Weights of a small GPT-style language model, trained from scratch on English Wikipedia: 8 layers.
Each number is 500 + 40 x the weight over its row's rms, rounded and kept within 0 to 999. Layers, rows and columns count from 0. Numbers have three digits each. The size before them is the row's rms in percent of the matrix's.

# layer 2 MLP down, 96x384, rms 0.175, rows 87-95, columns 96-191
094:492492496512484538479466476512503455531489493452486507473532526519540499502502501571521496550499547513535525489452508474494571474465480439528507467471531550496455554485521513507499532524506502475468474358535446510497504462508456495573501513478522494524467429519505460549464502599475510572
090:514527485518486487535481431523536571564577499464492479512521477536554474493537518426448484467498426530466505476515463455484535512537535465507484461506500581534572450449449552556440490492451466420434534453495511532492532476488512485478470521504520531509447489516498470460480565521492473540
092:480503493522491552542489485509529486503509517518472484521552478506507557510522510503542441443447470517489477552546481548526571495439545546463508515448460513493466502600487385532544414493512495551515406489527497512488524570413515516447488526425508553510457487435531533469516491501530464464
141:535477506464468422463472462467466506474500528482502527484483447538497509473471472562466486504527567489568478510474472506548415524547475492541545461500510510466512531553576593421448582514476495523514444519470490498457531521470538497532509434486476613493553504550479572572461454455462507497
096:450473485515538581504554504508544508490471557484538476552488563460537559502518496506489536485555483513474458496497452540468539533456471605540509497479406566512573537498500509484495483459534487512505536503530552452479550480497488513446524501513517517468477525458609457499542472487452495529
089:506507501535496529502505454487490538485532500415547519504419405553516564493577520493552542525487527413504466523533501518474491510493439478513554543505520470471457502526486447474522512544543527517539513489494533521488433518530369402490455502499491459511519455510551481516465478441473449531
095:480504538533519445520446481568477473459451494465507506431489552529515480572514533487509506462495534521529486567555507465506555483480489523447488477559454491471444498466542520501483489541540525507606508522467449425545487564485506503541470504496484470442473549488503442496432475594440465472
102:429496399516478511496485509481415554441475475495555461447481473540495506496440464534460437467517531512478449461484540442438490427473500478521452504447362451492480494518568544465544498462533479546546471488479554511450496524479473496478446508476463431444511466448521565538468514519529477457
101:517449450484557497490496506513540484478535438497514561518606517476549512502552445509469483430512504537512510542517472591528501496479437460521541409422476493523505465388443458533459455447509582504456570482543490505526533560502477497518520538569499532532526532522459477501436527481422534583